From a checkpoint of a small transformer trained on Wikipedia.
Size: 13 layers, width 448, 10 heads of 64 (5 for keys and values), MLP 1216 SwiGLU, vocabulary 8192, 39.8M parameters.
Each number is 128 + 24 x the weight over the matrix's rms, rounded and kept within 0 to 255. Layers, rows and columns count from 0. Numbers have three digits each.

# layer 10 MLP gate, 1216x448, rms 0.0419, rows 125-182, columns 224-335
120143140110110144156102111131138138108130098124106195157113175104139135129124129117115148138090134168090157130161097128164153093156092147136115150106100150168103114156177127165118137146115129112157190160129159107117125101150134098145142102157123129128169133131095120150097127160161124099115133120117090165169153138157094084114162088134
129150177100102186143157156111108148183125146113148124145120117133136131059134142121142107149113136111083117158138120116118140092121096121134114118120097149134145121160122149089160109140126110145092160123121145109125115167143160081155169168169124111119131139140152146160105168116160166128185093108168136068106109137142091112141146100127
136109127143109099113122115121119183123125119140153132152136124098120152150146153172132111152117142147085108102130138136124197131149136097072097172140128148102157089119112124135125123117115116169176153093098148128134169130101152125120143077113137143145120159121152159070118133100114103109159148101097147059122116132146108108133179136175
145163134081123163139107169136192140146126092154109150125112118122075160105098130144109152161115122104127149080116150129080102133179139156127093132117152128153131102137086160115156113120107147174113170091115130088115142167112113139114141109118107092129125162081140102130150162106104142099118145112115122147128096137090111074157144112180
125152112143132134172128156139144137107153131110117127124147111114083138108150126114182132110149134180137103153115113090119097152118141117148097167166157116137100129143184186098126129099122138162129105128069100136136112158184109111120117124135147146151161166152159132139159146102143133158154073131151137130115153127154093155127136133137
114131141132106120109184152128117127114156097131105119142095102138121118183128130089137093107126119129110106147098112138168158151140115139140118128103150134150099120168130152096154106147166131166154133121132145105156116122144126138093130146099118121151090096170167108164104136138155124149150138124124112128116150121147090135156122118122
109127173129062130154102128110148115099143115127113161179139131093138140109135104135107154130129112152106098165147140134152134086125105140137145161145147120119113170133161128145105100148058169123128087144109112112113121133123177107164090125125130156122099101157168139135111133114103136114136100131129138117158129108109104103137140154138
103167144057121155108142139104128120143128106136168152131135131186113131122132137148162067114134143139126109157116083133130133104117122169164128143190166166121155119111099101140137178109131104161173154104117093140112115155121118101137120124060129120131131134110138119133122174140174128157163094163106125094143144140145094108155151125181
118096135124094116166140153100125150095135135138131113101131163106155110080146153116141161159145146158131120125159112138146132129145138114119100117118126156127134135130144130136111082096133105101105130176120119129122176145153129103140135129084132166124110102100084108130151120130109118138172109154115125103112144087097072112102140094159
133147094130120107139142111128145136124084136120135113153110141058126092139119123128161140153138143114108113130157121120111118099106096132103138120119138163141085178187106132120143126132101151159160118133126092127174138139157120134152124125136151153147116153109112108167108167168167133180138121123170104117132091099128141132126129111120
158103077133149123099106124141132106104133115107145139135176112145189119135180098125115128129129138162126133133155123105172167123094144087171131107098126163102144107129128145135146127073162119145142150115134120075183144118136126084163135101117170120127090152136096109068116129114116123124120116139152146110098135149134077148108107117143
139168097136113157084133138121141145146158091161129147104120133082151150149121081092136111106124128120136155144139101117137121122117120121138138088144080113118117114116153096124145155140071141160118102141161127095126124124145166126128129127093126169135134143120114120118140150147131118116117148124174097113130087101143119133065132112104
156110155129125160151144118148135117098155148129154157127180102150151138138112124122146115144096146168131083153130149117108231121121093096135070069151131131092079159147137153137146118145082146145153110140162131160098096108117122106119099135127103150158115138111129118124120092113126160139195088122083178120119125172126121126101154110176
111062126175176145128115085186097166162112130106088149151146100113140132107120164145158150150140153189131159097162155125143152070120123104163134105137116143128109126104193159168123127143108147177127117137128149105113112187152128109120151129145141164133114173140148095166149175107091102137127110160139046120111152130114165124107154079134
134106125152132089156070107144141112126146108189096120114132118135119113123078106103122156117113101122099100105182122089140130107164092127129133189129118120119117116145134140092144186090135117134131124114102115062136139106171165071129115117144128115092058168137106138118180143133127103122104129122110128104157139150125119130135138117129
117141132136083141117120144113137116121148155127167121172123166119067117070128184134117123143117134188096110147094125102152142141115107111112152128153112115145154142171131141092157109089050128143135162152086151122122146154131141156096132128178164111127138142165144098135110111118148135117130159107182146168162124087142149107112084163143
132040111088079117168145121166118148085099110186137151157176117097143161123104116098123124146121106143131118083110135092063127119132144115145137118117155142107144117110155157126159105128098141152163175127114137125141080113148132084136167149129087173125095101117061153154119135091148122093092082133132105134119097129098136128116160121154
137173088077097148154146120114117135129153124136132132151155132137126121128127159144145134111149119102121126131116111138140107108144138156157111140165110162117100121127092132111149144167164126118104109174120174121132135158108102125179148118149072152122131123105131101095147145098161098139171140144150129128135111140139118185127114101114
114086152109135169169105112157147158118142098166153124089130130140116123119164093120128160148113186128141132151111131110128134102112148134166120131131110135102117096089104145118134130100133110137161124163141125103143134111135156144126113156129115127125125131087078097169121125148101129099121131148120124115132095143133161140098127134146
128119182109084163147159144112111133135086111130075130149177129152124100142130153176149148114122142122120147120153067075130117123098109115155102163181109141101119112148075109098131156124149108131032098120140114121120177137117126154130108132118080144142147120123099133114097139124131122119135129153162159126112138108088167123141123129124
137127135098141118164124108136148099154169073146104140153147122149166156133129146142147100122130099120146104113071155150123127095092049168122142146136160145141101141122134077135146181150124169150143137194139133159112085125143145144150141133121109154135095141118141130102133108073126177160151130117149145155109160134108161142123138108143
159121151118134127108099150157113129132109135100151137083147103098136122094129167142128183114147084100124155135164134083187153159162097137130128094143137123090163111121139110136125147115128164105088112132171135141113102113160129101120143100067042096105107085152154166205120159139140124162152110152128130158104156155128111179148123139139
146126102100125132142133170143121118168131087155118113123107104147136169081131150138154124128159139101104091137110131118154093139141132141152127104130167154120143120121149105111096135143141131121106178155131126120124143127133132097135169103124107157186089120120122150159135123141153210166165103081128137147067132100129121106127174140130
154123140140126191119125116119100098087118133138121125134150140159144123139200149148132137132163155140110150119140150131161137111132120148143132098113128117147117148107146141151153140163137101128123095133129142168149127154111139146154124112125174138121170131162114105155143144154134157161143094155124109093146125144125110098117084123128
083123142130110149126114128109148151134107112132139154144128093140113102117099160135104117122119161178092156133159120127127226109123129107167161131149144156096196116112097119143138098109107111143119118141144142148140141129154122159132143078134103154128113150150103142123133120155084114167164123147139106101166143175162124160110136097157
118131152098143109134132101137107105147130112105153132143119127151122104119143105148154112133121087119106123161156131103136106175106116115129090120168139148106127140126119130111165124129091140168121111122123098122121143131144134116112122133157159177126149170151148120148117123154133189121112096121136139102163121127158182150124104143145
152137112177136110140099103110125130094092141091140122149106141146140130133166111092125116167140131090136131111057064125119143136137152137127087092145115195110171132130102100157122154111134175135197141144159130137120154118092126119119115138136139129114089145137098162111116109151127165126117128099156141123141135118129134162096159141134
144090111134130161142144137117143129166107118114134132162085096143076122097067120124124111087144144134160136149148111119086097115140131107119146090120133150117179157120151161147124130143115107095092124099116117149141146142098122123142102145123141104135129103116107147143099164155125132108146126144121126126115104137077134116157102117102
157101114123150124152152140144122167159132142145087186163114112173106130130135124095150132156148165138138117159073123146172154119113099159110132146154120150099130093139146115122103063120123136146096121156157119112115125111138116111146125114123112148101112137127080149118110143137127172135141090141112132134125125149147124108126129071101
134090181119145146094161114170131121099131118141072119148182142106099105146168133111141125096152155131173130147128122132130127146103155106112134149163072120126178140126139144181090114119068142164113106119131133146143110124157175157145141136147158178112143156135151105094121121141090107111121132141141117112176103104148118135098126143169
090127134101115129147188155155111121125113115155101108138174155142098175119121132097151142084140129105141103156160080146152126096105127111090141154169122188115106100116143142165150144081160163142098128177123153079108141137144120081107147121134153110122114153138114105106131166100103104158090138175142163091112087145137127152096111143109
135102099107118110117160153124150115112154071171088122113138105124116129131141130119130162093109134099110095118129109125204150100111127145138073176092165113160129123130107127126144135194110165127109165170119124086124094152121125094124110135140125116073111178128141141119145155117124110136143074141102163174174235127073112101109160082124
098127134128106137125117101163116130084112097114179144159118105139087149138139141081121127127181086168155111081137117136139148111134113131096138135103133145157117153104155114098113074141132105147129136172112121149073076112120136170132131108123107118133132151173160121151113135134125176105154102182075100124133161103141129104128106105156
151149131147167159150105117144117132118130114098137157176115131145149137179127126158170144180130135134123165095129125121120120102159153104092144123101123118151124111143132097123173122155126170126128129124127121153140142140138140158116148090136101107157099163142075108134095155120138157164130119084152088117124137136168125114124122138125
139158104141102160105105126140108155122143141135125102159127119141119128132117155144142115081156162154077090110167130203088156143150110130166095174166167170116106127106120122131130118139131115145121138100152123124151175119165143134138130150113172118119107121155112106167156126137112121088123121125108105100119089134097119129120146165147
115131125130124103127144124132104166111154163123153141113110131128102124122156154148170148131098097158125110110091142132137144097137056166151141059158136139118142092137144160138096114166149128134151129120121109183139095091184122130133159107145147123121109108140126151109128056126101135130155142122094149136101112111139139092105123144128
116103134131088096153141104124084145125106138134102091113128151177097151119163137106193135127103165138137152088119135087179162099113110148148125125097164163096142156165131127121105160121132140154104137155133110139098110128121107133122167123080096118125136119152122127136162126103081085171153110093112112129104181131144110152142134147146
103116158152133140147176116102131104101188116081122141118144125099129142149134125126157205145138155153127153113162119124125132094104130157144076117133127157142100155133129110129157176144125114150130116150133105143082122103121100094126130167093176130147121101137125130114105111154157138122137144137106129126108110129158139158131110148082
147095131116129131119108120137107122130089147149126132139134126151156143119128127127090153077121142099121142125118111124108119191116160168163166088110145111136073099117104118135107092120121114121151079124137134145135123125132104159167123102117112160140128115135147104117119112151145105125146160096138169107126144148088143159113099137127
121138146138096137143090128125176103133130141112132100159144114157133140124116126108179121116181132146148108121161094105138155143125149141106142110167120117136137134118135118125136115091091125165143146120145167137148120110142154101124117121119133122137085126125179102106123182102151115119155141109127174146147167129109126123144133142127
145112118138117181123095113173173116159111097162158133145100120125133143113095169122141097127125099126141153109161119121164142132104140130137129165133148123139066113143120139140136180111108144113109152103148102122129153089120133097156132117102076111167160146121122130144126142123138111162133110119109123131137150110109101102146159117131
106099163093152109136103139192128148107107147158093073126121110107131116163115098180166150112147070130160137125122102114175109106138110131105130144154108153135118152156137107117138140139133165130101146139114161136162081155182104150169149112119126100120095142148092137115116138129162135150158112147133113128126160108120138112109141138098
152151137141136150107153136118170163115131117137135125113106131133091136126105142120152103140127130102151147088117084147171123119154097128091152103149110125119100153126143109120163155127133147178137174078128099117120132168105141110113118157129113106128140146145106124107122132112146114126165139147121067104215097115135118105128143116145
154151106108110101131141118129100132112102167082158082151129126097139089127162150124106131098145147116158096151138111116120154123106128114089141101135095128128139146152130154104180108091118115113135101138146096131114116124159132090100062128083160138131120114157115132132156159120117157122156145156118129100121128122107137151149080179146
125138167132101139136165115144082139115104128127121160169073113116108164132098144156138131132112137158125160115152125130161115133165155138123106147144127077104132136131145143150134112134089105131099156137145127122131143097118116125137116107115127153122154115130136085163134110107116131113129113147106124098109145172105141057125160116139
107118123114102153150125081125143130103146106127102165136119161126119145128099131114076164130146144150148145102106147122112102137119146090109138131109049150113105128089144141132117133153163158138127118147090141124119086130087109157112165130136149110122126129160097139110113132153127111117129143122120124115116156187115126140135153099132
104142142133116146111134134108092094109131178105127117118186154143150130120114174173084132143107122190168137153148104129104138135152122145140131116107105113095121087104131110155129154130169114131110144135100129115133124175127130103117139140126115164156163102129148164167179109146121102137138123124130140110102174173105098099123125101142
104113144125131120172121095134119143093098107111091128134123143145124166124171139151134087142094113113111112103089127117145123145141132118184090124186181119083123130108148149117138096111125166134173115155150124114146161125115148104157120123159126150131105101114126132087120120169162134090084145148139147120175157116110143112113163139118
141151153090102100094109146106104114125191150105160174180110130097126098106138141118161152112182115147105090140167114118112144119126112127108118081162103146103148093133110117185184136171098132112098148120138118085093115115130124140154110115142166136100143174160139129183118135109065140124164097170108122104138129137126114149138125123092
134134116120126170075106099113150166161141178104147097132147105077154095117102130084119165068118158092119096102139129153114139112086103128139102119175082114139099112132111088135141112122112167148156129113136133142120132131126136130164099095146115136156143156168122110139117110143119135112112157126123126118121150157083085119122075145144
147122145095125126146167099109135146152149102124129136093129123136084134160127141118130124122145106116167131085116171134125127115106157111102120150098137134108127194154111119131132142165118146119130118109149098125110120113118116148153080168099134122187107175135087119143138157094135111157156143131132161133112106156152134142122132062164
159161121068093109156149108165118122131059129134156067133128076161126119133116099157130106112128127135122111105097106123113150123137117109143127079144153112137142098141123167094157128123124125110104133129115121149145113107128149094126129109134140183082175119109128126118143117113164140144108076123137142116144159129128109115138117117103
142147126140133121093141138106097085106112111100141130090146113128145124134119116098077138126092165108136109143167138106103124118109143121102116123151094154134111164092141134109166089146120125137125124128115135118173117156129098138090122097119150145117119128162089138127144137130114084110099100123144140110106137141105151132094156145135
154142109131083152132136101127129093070136141141116170169077155101142123132084125151159129122142155110120097172153081148129147073118091189137114144133120154159148120157171144138125127121092148133135146169087132157130137112141132085167133172142145141142096153159121119103108127118152141130159115158083117133088161170132162161088088090153
162098124137139134133143138125116143113099099174114097129120094164113139101120101116141080119159186147140133088134114085149151106074132114127148103106176137127086139102118128128158148142088131110128117112121125155127121115121139149149126113144080155146151156133130133140162120147103141104143142118120123144094158141093112131132160142149
135137164110119158124153123155141100172136085170089130113133113119171162126141118142122129133119099150140116132075109109113126137116086079104189143100121118144126157169142134111095155126113143102186093128176147114139142092099108126123156134125144108083124106100093149133171143117140185135146170137131177076153112130152147107094088128135
126171171193150109106116085155145154163121130096141149105130125159121185132132132157166133090136104127105095144115123132113145116105106134129167128162139126107117106148145146155082121156137151140133199155144124147143113126116140102118117103119130123091099130177127145135106187110132128121159121094133171117096147095123104166128125126113
117136130124147158123128133148107084076120138117141135119110114128152128093155120143148135112109176145141115148110101165145113127070175145136115114153144150134116083144135141116105116194128152112100133150116096144123135089172111088162081115094141141128144144144102115121174118145128134144129089178112118157091143106126124099152176120145